{"n_layer": 15, "d_model": 320, "n_head": 5, "n_kv_head": 5, "head_dim": 64, "d_mlp": 2560, "vocab_size": 8192, "activation": "gelu", "norm": "layernorm", "norm_place": "pre", "norm_eps": 1e-06, "positions": "alibi", "qk_norm": false, "attn_scale": 0.125, "bias": "all", "tie_embeddings": true, "parallel_block": false, "init": "normal", "init_std_qkv": 0.0297, "init_std_o": 0.00542, "init_std_up": 0.0297, "init_std_down": 0.00192, "optimizer": "soap_variant", "lr": 0.00292, "beta1": 0.95, "beta2": 0.99, "weight_decay": 0.081, "lr_head": 0.00737, "grad_clip": 2.0, "warmup_steps": 200, "schedule": "wsd", "decay_fraction": 0.567, "decay_shape": "sqrt", "final_lr_fraction": 0.05, "batch_tokens": [65536, 131072, 196608], "seq_len": 512, "doc_mask": true, "train_tokens": 588100000, "steps": 4606, "dataset": "wikipedia_en"}
Each number is 128 + 32 x the weight over the matrix's rms, rounded and kept within 0 to 255. Layers, rows and columns count from 0. Numbers have three digits each.

# layer 3 MLP up, 2560x320, rms 0.159, rows 1435-1521, columns 0-79
161117156084150090133186133130127117166155176148144145072100099135192117088172103126148093075126188132137119087123086121120011102127153106058099143142193123119166122136136151078075098105120132178051118086100124042111135127124147164153127161
122127137098150101116158074160098160116111172145157117096122162130035134198155199070147165057157131091127094141148114137150153148134138139092124129088154073132141120115112121120161173125148119135123111112114124152189142128140117129184107129
144118137082107112201109149100123072100081109116109090113112045101042094134165177174135101122109141122160206147109106188122113088076142096119124123103127115216111133113128114114112141114140141149106178107143144177151062075149190153129155161
135107074135134152089175135135175091107110117123073128036074099140099118100144127166103122095136155135127119121140109122138097141133131148125131096126130073128204127109119105172172155136129164124154156085098121097159103187137092178137190139
064104140133110153114097123103085115156132109122103098109122140140068156152087170092136151161118128104135170132148139152115149171111077133124171156119146124116128149117107124109190131081159136134189137078132103114158156142166111106058144193
151143190115144157156089135142170121153078111166122045106132126122103143160094116104067151169083056116126205103075103120095127168095124079096126073082144079064090123141109202148162074164109122126117188166105101149087108092107110144090144181
107160148118127128124136131181155054103076136147096124098143168119131118076148142118211080156123158115143192073140149133155098113139181135159100080134153134130108131086151113172160132129121150155142158116135092138109144186161165147114135141
165132106136132187071108156155138156174169133143138151184111098162132104133107156094104097146104126132127070077109143128124119155124112136134108141138118177134139107151104153165168131139129150127153129126159136131146150124137129093125123123
160108105132137196133081152093141145112121103191148124145133153100067134137131139161108141112189131143139133079144071141143139127169132057137130092167134098141139119126101145107158152171100116152156123168136147144114115151110092099151130138
108136146112069168178081126098134193156130105173231122217167103161071111149122138187074102127146109183210115100199098137146158138112158161151104135120142139182105120123147100092138082122148198105126090102138110093059183073146113073166137149
171123092137134118124159111126126097135138134100129127180099118087125128139107114138157154171127206133170127132171156105079078174147149078151072071188167138129196170154120104144088090098147098116116217034142163173181142096125143142083122090
126088117063139097143144167156102114086126106100081123144138154116154074138149074123143143115161136129133072145115118048070183116147136184133171093103162114131136182084117163136139144153170092121150106162050153219121102144125094067137162161
178221140129140145144129120135141151162163102096096145127106093168123100112154115126186189107093150128158164094122099147133155132107118100165167137131094153125171089158152152136132165089118152135141131183186098160068151115162094136145150144
141095139113121145134181197132104124166081121088159123095119163161139061203134153120130145144164117167141142126147103155121171111145119215100126173166158157122140133191137159147170191130158191114105128163149196131155133098147151091114099112
204147102137078187124117201162086171117139155132072108118152155099139173154124179135121092162076178187112117152113149146131163132138112139107184095113146113141113179111131123162153113058096138144151109174125135059137110064064097142117119147
113121087144152123187104161150148098083115193088157142156145168114129123171115106126072162157122170143165142083124142135106152115092109062189104155143132158180126099051113044170100073085084132114096133146105164137132101068134176122162162088
199145132146069087112195204131128111126190142071156132137113092103126136130138190100148167082126141099066082160124158160135172152107137091159139130102163169152091116159130129118185165064177132161122181105115145123180138084106078131116147166
108154107160164066140159093157114136116122119138165105132141160086146159156190106083079147118096140157160147122162139165133104098152176130146122114172145146156136142169116128185131054118154150134153178128158094099067124111104146118087154201
156104114099083100161098163145124113130147120085085100108170091152163136127119149140121114109109123158118127131108146112150150146121039115188139148173131122141131097148166150100141190059139159189165154088059094102162160170113101097116140099
093165105089157120149139154145149106147144101090146160132165076124178092146122143086120111172110177141098110113125086156121109130094105181162121108159146127097078135140146102138144123113116118162143103078155169139142141188157128168085104131
101115100136082162168156137159084104166128155120105117136122072175149145099130053176112149127182160141173143136144124117123176164143175112126139096177124154091070162150137129165162106037123086208174122084145101081098108129119093043159174148
118154104157087213099128127154153065136080201144138108123153091084148174144112151152172138151110156052145144168110129070156117116104088123098102120143148091089124214081088136149156155151137106121079108128166157154099126136110091133160089102
077102128067167106131092132107124164108150096144059164163151123016121108170139126030132107082154148120144143078169117159143137106100156092124048106088151093163142153110120116181082110151131149109091165122161156046081071090182158118087142123
131117152194164131211084090169172059136140127117185123176142049080154062148111101171062136132095115161148133123098115191143102119168091128125125129153091148075088122118134111087104073144111103191091097082092133163124097131099071056121104115
113125169128137160176147017126137142144100162128182087182127103141113155085126118113131159112103081208185167125132159130116086154095091138086110122132168088098192089151128146099134182097128149102082107137134111115133140129141100165146114106
142094143101141166179131099121149154128084154149126199143098178110099185090109143106152146126097132104127149172124063158165127106145065114196100118152119106166037178066126134183177085124152077112158162162111115124133134138142095130142143115
088126079128150164112095121110125130116165109130157124118109089093142121084142129092192162073176064078098110119093120110144122131166110142079086121115147115106098154108111105095115112079182131130180173094166165140075147076158176155093141130
135165106164168136174165151109113138122132139172131151156113113143130113132087128098138117124118168147104118145137080124089134092106111147062168153132157150147130149150120075184140148139177159120147069125127099122102163136124090111143117143
103115111070075084132169153159156072065112179125086107154136139074116114137110112089117097166113114157085088156113127188147121173131172192114112097215147157135074100118135184098155125125107140123133143031101137144127164109128191182127030139
071137133181092097090151130125100131144099117139141127078110103159134115098080142115134097135135114091149118139146068130120126152075147181102106149170151125126154139101206149160142128034182127080141120099128201107099124118139122150102180142
183058135159101179104114152192128131081118108136130107156205089122072161172105146161117111142101067065087101055139087103130080082103158104136087181130078090076088126103189169153101078171156164122150137171130144101127187142138145129123170151
105134171042140092166168176134164104120072102116163048128119129159146129079072146170093182075073125159162156133135089100175155058070139133116134144135132133123081120094117094143224192123122114136118168117126204131113078149102092076139067148
166170093119181074122120162167112121105132173145166033094106126133178150155146129147220135123126099139074180160105131120066069131161079085133092120098115150123166077098172090141089168082071173121069088135161110118169144144202155108093113093
181203109118075141155097132135089123151138126121143165167125139112131141122141090114097119136151112131155126103167160078145180171065160107145106108090108095064128103171095162084120158088071087161072115172130119106093109130191157019140088090
090132152109123178143174123111157137112164097194208122177154116175098090162094104111143132187045152135120116158165079130080084212118123123161028159155121143116100106069101129138128107127164128158112131144149062163140190125165100096141117182
143122095136081079114142118215152068113123089099084135113129129105108212130112123078126150197163096159113131091181131107059174129095134107137148101113127094122170081177102137116063147168161093145143167106111123163126160160133167103121103131
097149122114132114126136138204088141138152198107076108131116094150177099115153124123166084198112107126123151145149152130131138182146127047122050136120148112131081172132173074122135096112111156116148079100146122114123150188137153091201095149
103111112095117148128172166143121080080102099150131104193120174138171106111116096100133118134147133116124106096055189117128122127141170136154129123145136156160115117171098200094082143158087171108129079157155139152152128165096098134158115109
066148070162145118158128112138098146103071118157173161138140073117103182106121106118134095112131172190083125160110103070117151159076129071140149094089149128198152117197070114181101147133144090109088143085098126148100166078136134141152077115
142161107128123137170151167203133151128100130111088156103095145148144138104122150052070148127176090173135091061111104117099195137090149122082132126110078079077160139122078150031152154182139059089088102142113128108093102067144096091083122127
095140226086093113139133105129071154086137127063123089162089168122103164082107126136126147112069127077097111109191146109109133177134065117143159100111111157156077116149162134151098148057092147070153190077100127135110202156119180081170141110
117066197155074096153125104181132139123118103128089092175141100170153092163133148185123128137151135162090132121131072162098132105153142133119140089138133097092092155182137161147124180159058120085145128140065129068139124178136128127103150153
119176193114136139134074124142162089116116082113099184098164080157130109163084140126155148107106162180084141102129166132153137111110083184144116121157189132148140127088161172142196185110108171081170137078069131175091166145116094124071118152
183090162162137182114162155213118077071143136078122093152093169132099102092108113120123121114184143150152197113079133183111087107143116065161076055167101091146161077139170149154173136138169200119132092139104125145161129146115143131112109198
124149123110115054212177054139106159189135108134109126045091110119102167176014085071135123081115174105127181179139087130139162109116130121138090151164131172135144145101186149149150084101134064049134109081146146131108097144104114081060132130
096140082118140078149183132121123124143111128130195127102119108056099088146098149139120180127120103154107143072123113131118148115162014145049103141163088117075132140152116118111087189170135159125130134194112144145069069119082135137099074070
119082051099069113127150131114126112057064129161096076080118082087133111124129137134134152087151079150102191121146077146152071108081178110105160097141090135136164137219154160177173167130106121087106161123105092124156116140161148133179116113
145143085175218140148139138182100137120128135103166149025092114109105137130061154164019121093135174083148154127137210169132071119112162104131173134136189140191036147071094125117101087145173166099203142158130123089131135091173117149137141127
193039093163126152119122084191197113136176143094108166164115113144099106090092131137160156088154150127113125176135152103141123122065175072110115119107145186126089119115103155189105130094098187083158143120107158092130095109120115168090127136
094128145145178088156126177114148075124135085140068117072149126080160117150147156066128213129158161159073087121109125134112117147098111128108111117151139113141104115118087139182138091064087102134109117096147087139191070172112144168149145136
123069196142146145126098136123062119036167167107133154154172193149105090145140148172083119164128129134196132134145136108121125114195111128093102131133190122156171083136156142116165132141099149125105074071137136124127114149122133118189191111
102135131096129150087114093145168142139110140151097150114149102126080147094130133193110087050178127163143075115086086073123150142068208118138148136176163047111134200128075086093165091130134179143149141099145192123119116123138072145114123141
118163136134150135149105081166111139129137134133127114158136124094104153096081113171124081143111145061123134137119055125140131126113090088137155129144138090138183153073136095102143176140103139166184142191135085155118099120102131156104151140
152091145131157123190120105097153156098131156107121095172142126084055154167064107163186147093103104108160104098073164176152148129069107171151132144142127114122163155119144105118154125103126139087099116117133129158105154161084112132111135198
091132108132144146140132097107044069070094073144091145108130126099158135175104112111111105144157099150149133089137181076094132127140157175118139133164165175157076097069112110113124123161147111122137125070107098107149107124179068088120122118
138161132067144118110103120147113110130072126122147197143155158181107077104110183156191112131131150160105120142129118130107072162136156116131147112104144114143110143183144125163101165139117178154134150127132118122186151151173144158112112119
114187105127060075144182194125177094110146132159141136097064154148094135193146152105128122146189177076119157120133095128154123071163076187119147080094098102129086157134119123166102186110115156137119167073129108068154046149141126126125135111
110082104136086126068148176132164157157072152092142129121142076111091108090144141119089134128108146099141112082159153059100162191131186100128160118183109112107144135148143125126130105134142154191136122174151125097221112128104177135083140110
068170150150149181117132142128120119107117147130117080069134139164143182169113108134132162168136126143130081112105122095135159098120171101151142125101091150172097122145141106131128088147207191110148210156121143058169076085101088132121116094
167155124122108149079208084151121145132071165083065205199126157147154179188092156119070192171175135096105143119173138179185084110153095160095128099124083120120125077113135146144074075067083090109087140163100118077067164155136084087119138132
104174137156136177148124141117128145098146097152143119110135147122153104148097112122122153111135168161196172084086175132142101085112072151147138097145114134131054138143104109090084104125132113117094138109110122160126133121153115166140084117
113220169113098224103111128125131105155120073071114171125104126103137168093165122147097135149079098132170119093106114146101149091114093152179077084131143096065084101149100151097162134106087162121167113095129161123128126124119094133094129131
053123142100154117133120123158128063144135120181140104119098190109157142161100115155178165123100077156143163180114137112137109160106178116113196107125103116138148108123164141154089135094126080072160181158102094186154144181081082129135108146
127100075125185172098136131122134170092119134100146119153120143085173132199101194110118144124083058148131179180114146159098131144077144139183160127158096139171110076151123142112136071099099105127144190114191130080134159100142201174151139133
169123086125134116079100202095171119140111167126128126066150170113105121092106164161148055170178170130138156127182145075141108149153131086181137117134078102014131094134146158091181131154101079133113171138131114158143163198140146077187088105
117146159171129094106119139155123133180143113163039089084149136136106106126170196113098159086166144144167168146093163167088118165163121141104091142118118099178120188102156178137118133114172117170079103151125143061164082116227147112128119106
159106085213103105166074142135146107166115153088120131136097173104121117145180155122098104165091133159151152104128116155150100135188117122066135115093140116121169161130191149109156099110111102121109108097157114123124138114120106152111140093
082092098140117191147122158133151105134090167107102169113082085186156174123192145137128138109102059160181117143088111124198095152117136100167113094133132165137096162129113101104117151095098133087145087124129119131106096140154115146136119176
130169191138180122100092125185120143103131130129123150144150179064106155131092113098138113191081160149161094107161134072098124129132165148106115124140144147121091130136096136143085114134104152157082122148081156124145100126136092157084139138
119124112165170061128160159125121093126136143073151071190205115080137171104050171120132153167123143096136090118108111089155153141100086083181151143096177144097108092119144134123130156058118145109090119100152095128097120119096146122141108113
116142086167162148161156124222125161165131164156128093125104147098130195160156115106139123086113118179167099118142154118142121194128137070125149107130133133103105099132104137140153144058150130106132147167075113042091127111127146140096129157
171126148072106124201126105110126176152064117142100116159183166127133170072049031124151123146110117139139171152145142124069097147134092199132158142067088096133135077130109151165123062081127170123127180140157189163138127177180139101121071069
144136103117140085112191192152072135145158121166090103180143098106141127110122151165109098084066115127116130151127057109223111041106109096077082120136114144156120125092129164107154165129167187166111167126158095052194096165098080132103123120
136122065109151131166182138150141104159117142097133134127098148117136129141140157148166187131104107048131116147159122176116094177090180151108094116154145093180141150119166176082121189172136131145169124148145155151145091097045107161124113118
133205106130068137123146222130135169096163120102161143145141158108121171159131111075152126117107152160092138131107151169046111117117090049083178138160178138217170146120112191106130157080130170082069119089064153117129109165096155164164094120
142150114090137146131080136146153133168137123130132140117114153121086092108080166183091171151159152157096142119136118126162193079128145102122149100142171168233125140114124172133146130144128147144171175141087164114124104131114177132105104158
101085116115136117129136109118169160187104100089107177122140141108085159139137127127110108149073200087153111121143112173135137093136096108105122083083153123121180126094144093146113103072159089142141157134103179081122112111174120112091108174
137166132110110070140172151147167162189160167101147105125113172218129083122209104156129208067167138146192112106142124144103143127097182108145120169172181174156031113096104143138128072148101162098167107097178174135114163142142108135123138156
118135116078178127124107118152127148079113162115131141098113120134159178108113128196142130201145125159112138149125171116185154130126148080131137127075125125135093049140157105134103067097192215101100149126102167115088082090132118140150118126
101088090154100167162089121103157180132096206137099139142160163114143118117129127184116114136127109174113173125133108165096127120084170150191066151147159139102123128107143153126146128194063089132108126128110170133181119126110192139114110104
041164175122124130095184094119158149108113094105120129128155120140153173157147159170119118102126118102135110169158102076117091136132154134156149112089179077131147101086101111135119119139082190127069154039147121162172047123181105145130107147
089149147083164125122176121113066158196125137131160153136159060114119117119139098072154112107149125083183126198140136150091101167121116137105081120157157121103128114125155177149107147120112113180122106106114169101103105145187162174207138147
107200086093127116115071174079127092140159097172144124112193130065163166140160136116073157120103149113175150109147156152131093096161112125171103137147174072116163146176086108122146154128105093075064255168112130122089166178122143112172139139
119089179136153188103121143136113094115114136135157145147157104159138176154136217123153118155093108165102139111114194166137076171180146113134130122122141106159081179159166127168116069066208074114129169112121155097138122074143083114176093142
165140181123121151101128179126159042141116112159153221127141138160124133115096073113122162140142091123054122063125132142187134138118178148144121173127141148111106105138170119041105137071110124174130160106138120080102119132153109103130087062
118118090149131094162142226125131093156099113088165124107094047143140117114081106102085104130103172100104148109165214123094162114211172146057074118130142093088111132137112101181113192051183114145133095212175085138166155201098093177091142099
093120078183066160159149156118146132150128076091110126219115155118139124101154134154093142118160153093167182139155155135124066099196159172134073219177138099060143218100158083163168096067128190134136111150071161149112108129124076096033068138
# layer 3 MLP down (transposed), 2560x320, rms 0.127, rows 1435-1520, columns 0-79
165089128164153044049168068095151094144182142084108126056096105123126110121104131147169133102141187131140162158117129130130119109158095125099170175103151082122087097163166174116120162109135152148104075116069123125125200177110090125086104095
094112164142116065142083098130114111127150032133146147129093128117115120126139149156105173123126115155092127113111162105153131109136123068156139159171080178135102091054115122073060091084121165107121077130084145119069159120099093140119171154
110145115154111158090098137161120127120128164170143099116134118085146157126132115117160139090153197143164140074096164117077135145097139142093128155115131157118126153144138133116154138107128149074159081114121138164104130111109126118125120102
166099094162157086063121110174095122084191119107070128186097075138107122096153170161124105087171084161171111123151111143087076124187135127201122108086115143086140029124127162146138129141173154091172084084154149097114114104095099147092089152
102110140147147143125138066127091111129108131134134178143126129108128135194155052108151067167133121146146142193133140165150084118089123145171155122066132094129185144146153094127116102165139078114132195149147193104146181094183163144163152115
125168167119104159154137153107123143150155118143169125133176141153170143163109111156076154138125158164069170113114130097108124103084135137115112163147104077148107177213200176182140125137141152195098130150109136114119189110081182187150145185
057153123129176114163083140147151087097110145126176156178123049151163125100108160145140150116116131137158166107084095137096104182111127220114155159215161161181145146156141106161121096101106190144107108136073176115093115157139148105087131093
146176163109153185151121170123143140109127128112137146126110158102161089153103117131119086160118110116101068138148138111135103158086143146137103137144065139106139087131134145104091107104117114149128121138112121130142165118131130181115125078
049133079102135192129131099103137114128139150079130160149162149106029124177120089098103145181135106122089199076092145062111053204099140114185153124113184115130157144116085099182149143191078100060093137148078149188162117118121090133132127110
139093105095117154152064139082062176094138147174174126158096112114117145083142054159163066142085057090173097172193092128175136134152140106138146142122148181137123160116128152097121104069120109067127101172100129160132147154085148159139116125
121120176116068146073166135132127196149174102130042081110097104125187100098041086111126107099114150117089172152147151123095154130152091097180133145174125147165155107112132131092188110096134140109152060170082158142138120142109122086071170159
148145148105129092182124140195121140095117166145117115167155120092136098091099147117189082128135159105116127090170174073087039120150124075170111127129211120158114195142139101121163139125158140080110116139175088158125184123152102139134201096
146118134166107147143143129209154125133150100138155162120141181110117100122105119143079118140152146057109128152151126188153094126128131146151141116133131134145159081121151098171097160126175078176087095180096082134118140152167144129147115154
173141178157114151164108098096147104094117128108134117134149114083115149160106121138144139134131137153134089099130109120124126143077139134147156147157086117136134051150094162150115140169152138153136131114111127079105119104109102140113067137
183174129139114124113163079121073142117139112128103120118142124156091132162098116113086096134100094121088191093117165101113136128120117158149145140119095113130122138137130146163131125044057088169108176092109170182162155146135113160071157148
138092128131103137187138066143137097120065151178211190118122160129200145132086126133116105164133195101128103142111136104109192133093135140149192167109144201146131137101147040228134142171131127128136106184120144133160085095150090112150158129
148116113133108182147114226158094119177122122172131136143183154108203118174139169041164189105152164105087178116060117104118191167140094047129178096164075097127132165128155113166168153125154116087175108073113077164087147083160062162109155121
134096110137100141139103156117143129097154139117171150107106133159126144043149117146186137156124120146108112114154164100106158153142128177086079142065135088124094127148109109088101138141171124163055114162116195165169169109158147137155137100
103100110126196127082163128141129140142149121158158149148082133106173140124141133114127166085090187100100168100138214151191159130113136150113096107148111096095120132161136099119114138137166149117181145163131120079123123129126139141093163184
209139100106140142125120157102092114165143123076108100144150118163121080113115136162195123140091124101146093076101160132082115130138111091123118127123173156120117160116080155116168123112107095103121153131155102153134128097095107154119145098
106102092106159094179202139126089135184132090136125143124152068156125124086107132124180136066154178145132143171165120150118141108163139130156202125102117097123116133128169118200119138084132162171078101145134137131114115135216044113196179100
142105068137099193117060131146114090141116118152109174125101146120132121118107154183055140124162150140114150102064159128156066116116124140160143137076180155142101150123139113103072121115184117131094125096135097117145167087129098156109116075
132102119107126148146085128166139141110192073168113161149111096049126125133142085169156061052146144115123153077176126127132113129151079155194068107110116125139110158173181110115199138141157165085152108145184129079076143127156132163144105121
099125069204137128070138077120126104208113126134198056121118113092110104204115073204104084156108108115120111140163125095113123083125083207056140115125132129107096106162091120204109104138124121181107177132100117093118137182109146137131148044
116108132091068159111177203115153132132134116125070097086166108172106128111118155140180074171131158135099125097125145123180162084132105074113111139120151146117110156105111113083124105104152174122183115104122127200083080098077081089149097117
123161136139176102135087123093114122104137159147115129073125179155075104088184146178151111082117126138107108130139129165176133166140104117128145162154153097119147130169088073122137137210160114146119126111092149109191204130102178097121149113
165174130160090140150154182122111109159107072130110139161142114124124150136083119166093072213116138173105147114127129128133154087154100150105179089127174114165131078100116155134131151126097138101106123149070089097132128154107134138143107103
130143152154144126130059057097177091138114122149102143104045140115127150108090135206156113124118095117149164128111119120128111124121180158088164167134097159094117112148142082179131077148094120129145093159129125159142152105160144150078146087
114124146081133118211140135089127118133154092105167082154085171116083122094178139164145188193142159073124167141120100137092131135138131186124099097206147113111104166135140124112170118127103102123150134087148100118153190108095141184116085123
142140177089115166142132132121138122096103155136130103127098124153065115102153097128160106190186101147121165151105156119118114074134142102163113112157133113139119130113148196144100130140142108123196121145142112115138133117140156066104146131
182077135106106068092170098123088149153107166128116125127172098130170108176079152105135157076062075115154134087088117137128156070126195105138092135142083121077077152108106153150146127171141142090065066088133132143079184117127147106047125178
072094132110110145130168119137105092102147147097104164151133097160123153058113128141155089157101147120138141147165121132126146109173166161080133159094122052133188158185129124131130139147159100132091149138126175132165164189107052126116131130
077112146097180164134110138145170119129173063117201140150082150130094123124194077117151072124134186125098132199151154082093156099188121132068114118111171135131119037133086115214052127092127201071069209089079100124146118156102078152085111066
166157079171125093167077188176019026164137101123151116126096080067103166162072117079103162129141112130157093149165116143194118095048103091131218131096074065125186139151088134149107155156095116142062124120109154104092133162202101059104096130
150158132139077158144077149091124137143136135173164138118150176122093094125066186131127181186174159095095116109060168114129148160126104144144131103149122064118075099185121102069146107188152126073153069124144105102171140114157082063172162098
137127099179159077106104086178085121165139095138094152161155165039129112091147192149204165133128086133132021126194133086102099186128022089136166187115159131061212161116134193132141217152154068161153178119127110141129171182157254088185099107
124131145192113107112142127099129137135148118138081180106102078122174151135090146133131214097128136087108065177109102161099173118143145121181150159123131124112147134109089114096128067196089151124143160119120084088161107164179145097084143171
161111134125119172126082160138193147120154151133110154098088092172111130112100148124101091110121105139167145090089095114123173155191157124103142153112117094154177147131113167170099114140100075104125113117076128153125076148115135154077105208
126081096177143101111134179083117126144144139103079090152077151197158197079081099134123091187125144152139094047152121089127111143136100165067154149102105143108124155171151150086116130138143064142165141116098164048122129096092124155159133127
090114078096088110155117114078099128160119101122139188085032104144089155066111072151114124179179183203155088205195142131158166142116156122112149141089089181141132134139134141080162180063071070162116168163057146217164114080095099153125099131
210089128143196172098127115148123108151046088134179145137183103095082088049106143112144105153148143087162119080107200135109137153159170149119135126205063113133147105150084182139120112084118133101094098101149121099120117115117115069098133137
097081111090142110107133155120203124087169072140121148148125128239164138145152177125174106099148169131093183114143134135109130119200154129103126127125089086161069160174154157052175099107104146154109148108147128104148068104092111205084110137
140123156090108094152125101090170145160154127118122187132141133102086125098172145129093115080117167187094155134151107154098136127172083124137139090132169101104141159098159057162188125187138126103135132147086119113099108138123146119150127148
088127159174143113151205124232145105142123151104138174189088169096147132123133128114092148101167136093104114099136149156150090098169113125120152106091149168126111164173187170128142093163113105133170149145086106104140109098113159109141166098
184112127136122096149138108084155147156136149123098158065082123054124142172153095105178142172091084152116142089192101068054126045106198169180140143142158169163177091140143131104130138122200128165092186153103111123145149128138114140149058111
168105190102080153145140114135102119146128142069104122180139124121152166132170124071097073161093143170143130135147129093140133090087174097167125146133127126181099142139123098138146146106144105156160110144145157098139146110122127156150167160
110111143182131109124158097116125120152174114158122111161124129165114161140140078114136109107159123114067116141149145130159120185210145101120124160111135143149136114154130133128134096099108133130079136160148142129121138135134135156133152136
091104165092167128097131155067090161142177128100170141088144102148146128100123090094162065131144089123173125077120177144119060142108091127141081071098122125175115168115161133051142121103079107172229148177150135156129152184195107174087129148
156136137156159132119129114149119149144173152108113133117156131148080122127132109180150123126112080153165125112140136152195157113138170115175103151096131127068146118124157118146103150100047197109077099116087113123116125065132195141136080097
126153137169173141164069123112108081143129147172156163098113121110090142102098076105157128168125062131129084105178164160148143147103100093129104205114160123109113139176112116145143128181100189123104105149122132167117138186081142045127099152
125116162071149101158149166174102092125156095113140113167108115133178167149140145115143113091099120151104121150097145119113120089088141123108081055047105117032076112115186132123126167103164141142021134071145154123116145086175128106131102120
072152140134204075082173122071132134119129107079122174101097158101133157157182185135166104126137177104167162114109166127162100107097155067142111141195162104140147142142081087134092126190151178175156139107134092106127089116097087105126072125
112116120117204123105131117131093129141078091120120119157147106097142114113114143142177156074092102071131064129125144152166116091097078079106100091140120118075130115102132157080094110147167121148218097119158101081172122086150109093144150123
111112105088099102071125118146174120101148137060135173184165143134150114099150088154125187108097153119199169087135105140102174107099126151168142121159151169112142129108138122179149108220151166100155130131102107177111174097080128116117139139
143127141119119135108082134119104191100118170072107098118129086162197170119051135059119103192167147091101138158073164154150135162100115094128151121134153097108149172130160139140162110084127097116084134114126135170136163163162108151092070160
135128140129167084133158158167107133145158135129123117167185155100125148168129129163099093100113168147119119105096155140098100080122130097167113132159141100077066143110107123100103097148132134110121127112165115120176113145099119126140072166
136104097092141110108121113184129144168099104163151078138137147119161107096140167141136147176105160239100121200126149189134168118139082072085117134104128091166075048162096132125149129135093136081067138093155159134203082133076121134131092139
100162148130145145100173125149136142149090138111161088068154142127081134108130185105118071139118121164168170148096141127135038185152110149126128106149103126110135156131105066151155188129076139151137149142130142095122171089081147149132132094
121063075141142126099114125134071140121116147096177137106088143159170118218134121140072134184150162109118132124102100062066155164139133147096120100127170158129123160111117149138095159158139154139171114156147106108209147132195167145123088103
153162108134117185116101100128104091153133139202045161150133151059132135174101146112200096155162046221081099139181137178135149124201176186136199092164074196143099177156110149162114044097116101134157157200122116122100131147087130169142133136
105109128127110133197105133103127169128156112144092141149106132103157114124123125167138137134133112120081130088144138109134149146175133141143144121127171118145131140121097143111115184150144107105125153143145145127112106073155126066102113132
138145145095117136097101124082119098103181133110175149125117108105135141129157081098092152157141146090115097157134139165151190093071171163115104068145154129108089147156137233098095100134103116153146143092127139066189086182160137153172128121
170117108156115138112107179089142139161129072102137120206112122136086131145126140176113158155099175150170127112127182095164118115143158172108109143100127126169131089131082154089121065095111100132141035118108143112116080098118172129094175171
112067116134139130113162159108070125098132091126159150204112133144116134115076160087136167135086062150153180115161139117110156078104113185181111126172150118157143122129152115155154115119112095116087126102145083107143071112120122093147071067
193107099141147124142080175197100156154145118187162097167087103162142190159147150109135094104159111094106134119117110087108116158114129123148170130171135141136144183134119122119143120161100181158107128088129149137128136081143134125154138156
141128134069103145150009162248172126196061127180134130106139173165124124106090139017183159058144105088102153186091188134181134196130135172255197152148112081116099145132104105171110146133104147213102110111190131066122161088220070131155120173
112127156113135150149193114097130111089099130140073117108182133153100119127123118116106197158125115111100133146132148117140128131117052127123117171128096109142105132141101115099132146127080144144119210127105176110115144115125084109104109146
149136108120127114149108168120103067206120083195146122101189123078077132186126187095172156067131153122128152072080112126216090133090129095120097115154136073172053173120120111092089133159038163072116139131161119151116129106113071091119145126
112096147150121132149103134135132159160171147081102075125133132127138123149134105076121178157088137132154129138108099126114094164133144130176173127167096134103139175122156127142157120110086113164105125147106129095111142135107140129139120124
116133146128091117074153147131116191156152161138148084121139128172096129157134186091153147139107121139151109187119120140130144133124108114120075148098127121107163105126140108166132135122130172123107147120107132129117067110112062137101164147
169118128132147116148113131092107158134138157128173124112105163134171116080122164058110141128063116113128149143162110135096102127076138123187097133206180146093101104120138073202145133123180119098122086169099080107139100106133174179110089142
158155133136140138123165134113135066140123093102128130164152151097166120143124125118102148101137134133150101115115096110129105101115116156152114077100146112149127207122084136123160086146176114110134181121146125127130153133091091048100162105
136077174158112150131148149122178106136175119174202094147064038193140120095173047125117110152134206140096108086058082081177064139076158115148097125094156099168117134104160152137178071108109146106157157127156175121184103143132182127073085112
059134094098164096132150125123086133142018108145075118087122123163123118141200114106159067105144172113150144138132148149122088158110141112111159085121073161139079088130052127127142138121162137119161103135132183148099108151159067112119088152
081143135099102095140086124099139160106084105087087129112104095127153117095151147086116096154095111114057132119120124087147150070112155092139073130143103171099182180128148142123099144113072132141069112127074145082132093096116138178159070103
141125144095102148131108125106121031113134112049092110212137131173113115101101147161130096144149133126055146109138110145106169161150085118131097092068186141128156099105117147132116127169166166166196175083178108090135128091152190142110150099
130138123122129098116122117144137161149156084160129111109097099155133117109143123073131093163116114133116151103122187068118126132104100160169144116090110079127142144119098146149123125158092201124169116138137146120110108118143153134090193133
072109134175107099103163172148161156175188107195142152159078178151144127123140163157095075118086143081136183139090086140119121124100161176111140145140135148117107129141098089154138154030147095090151121203093099062135223152148132087070162109
084116151132112107147153149135130137136129116136159147152092161138204157132065053130143122171158125119137151114136114117171188083147160149076137107082151091145105116134141077153126068195104129120111141156080147150125052108126109126112119056
178159069139075150144106234155133129120117128128150130194160088162125031149161109133114097162094121122139158101063151096090113151068167149141122132147174094144143149120140136153182110109115142100130121133119096148111101138163080139158145126
092161137161162030145137166166166120123134085105120125104133197168150122098121139173146110133092119125089124144109107131196105143134125109103144124121150034091151164100162163147080131140084131155133135122195110141149091124134078066157163098
099159160135142127123117122107131109107118151152118144108070113150123101059160090141142126145099140127084131163146122098122173124180165144109134142087090110165110140105192115138168098148087084128121084150161102099157177180128133160136117125
147107173154088155192115117139194109157134106106121168091116129091117068113158083112098160117136132101119123079164139149136147152141118154146129112126168161110136153069089122124210123134135131111058137176118164104085164078101186122124177144
101181079140133111105144105190121126111124126178106135118120172127152104114092152139122185113171072085068125086150139117113136132135114098178133141120130125145138104073137136140118118104112148070101203113087052102100129200107168143067144129
168107157136093109072119152090103080126155106122137130109122112091107140115118111132104147154150131141117182112144166080144100145134126172096121130124076090116090127173100100120128128155092116116106094142093152127117149123095093117066137162
171123108137160181128172104116138171142099145111154132142181134150132128133114129117139049114146099120092160160106177126132144157120218111089115109131192164095184105159080090137158157108185151085098138107176197104154164135137146147149093146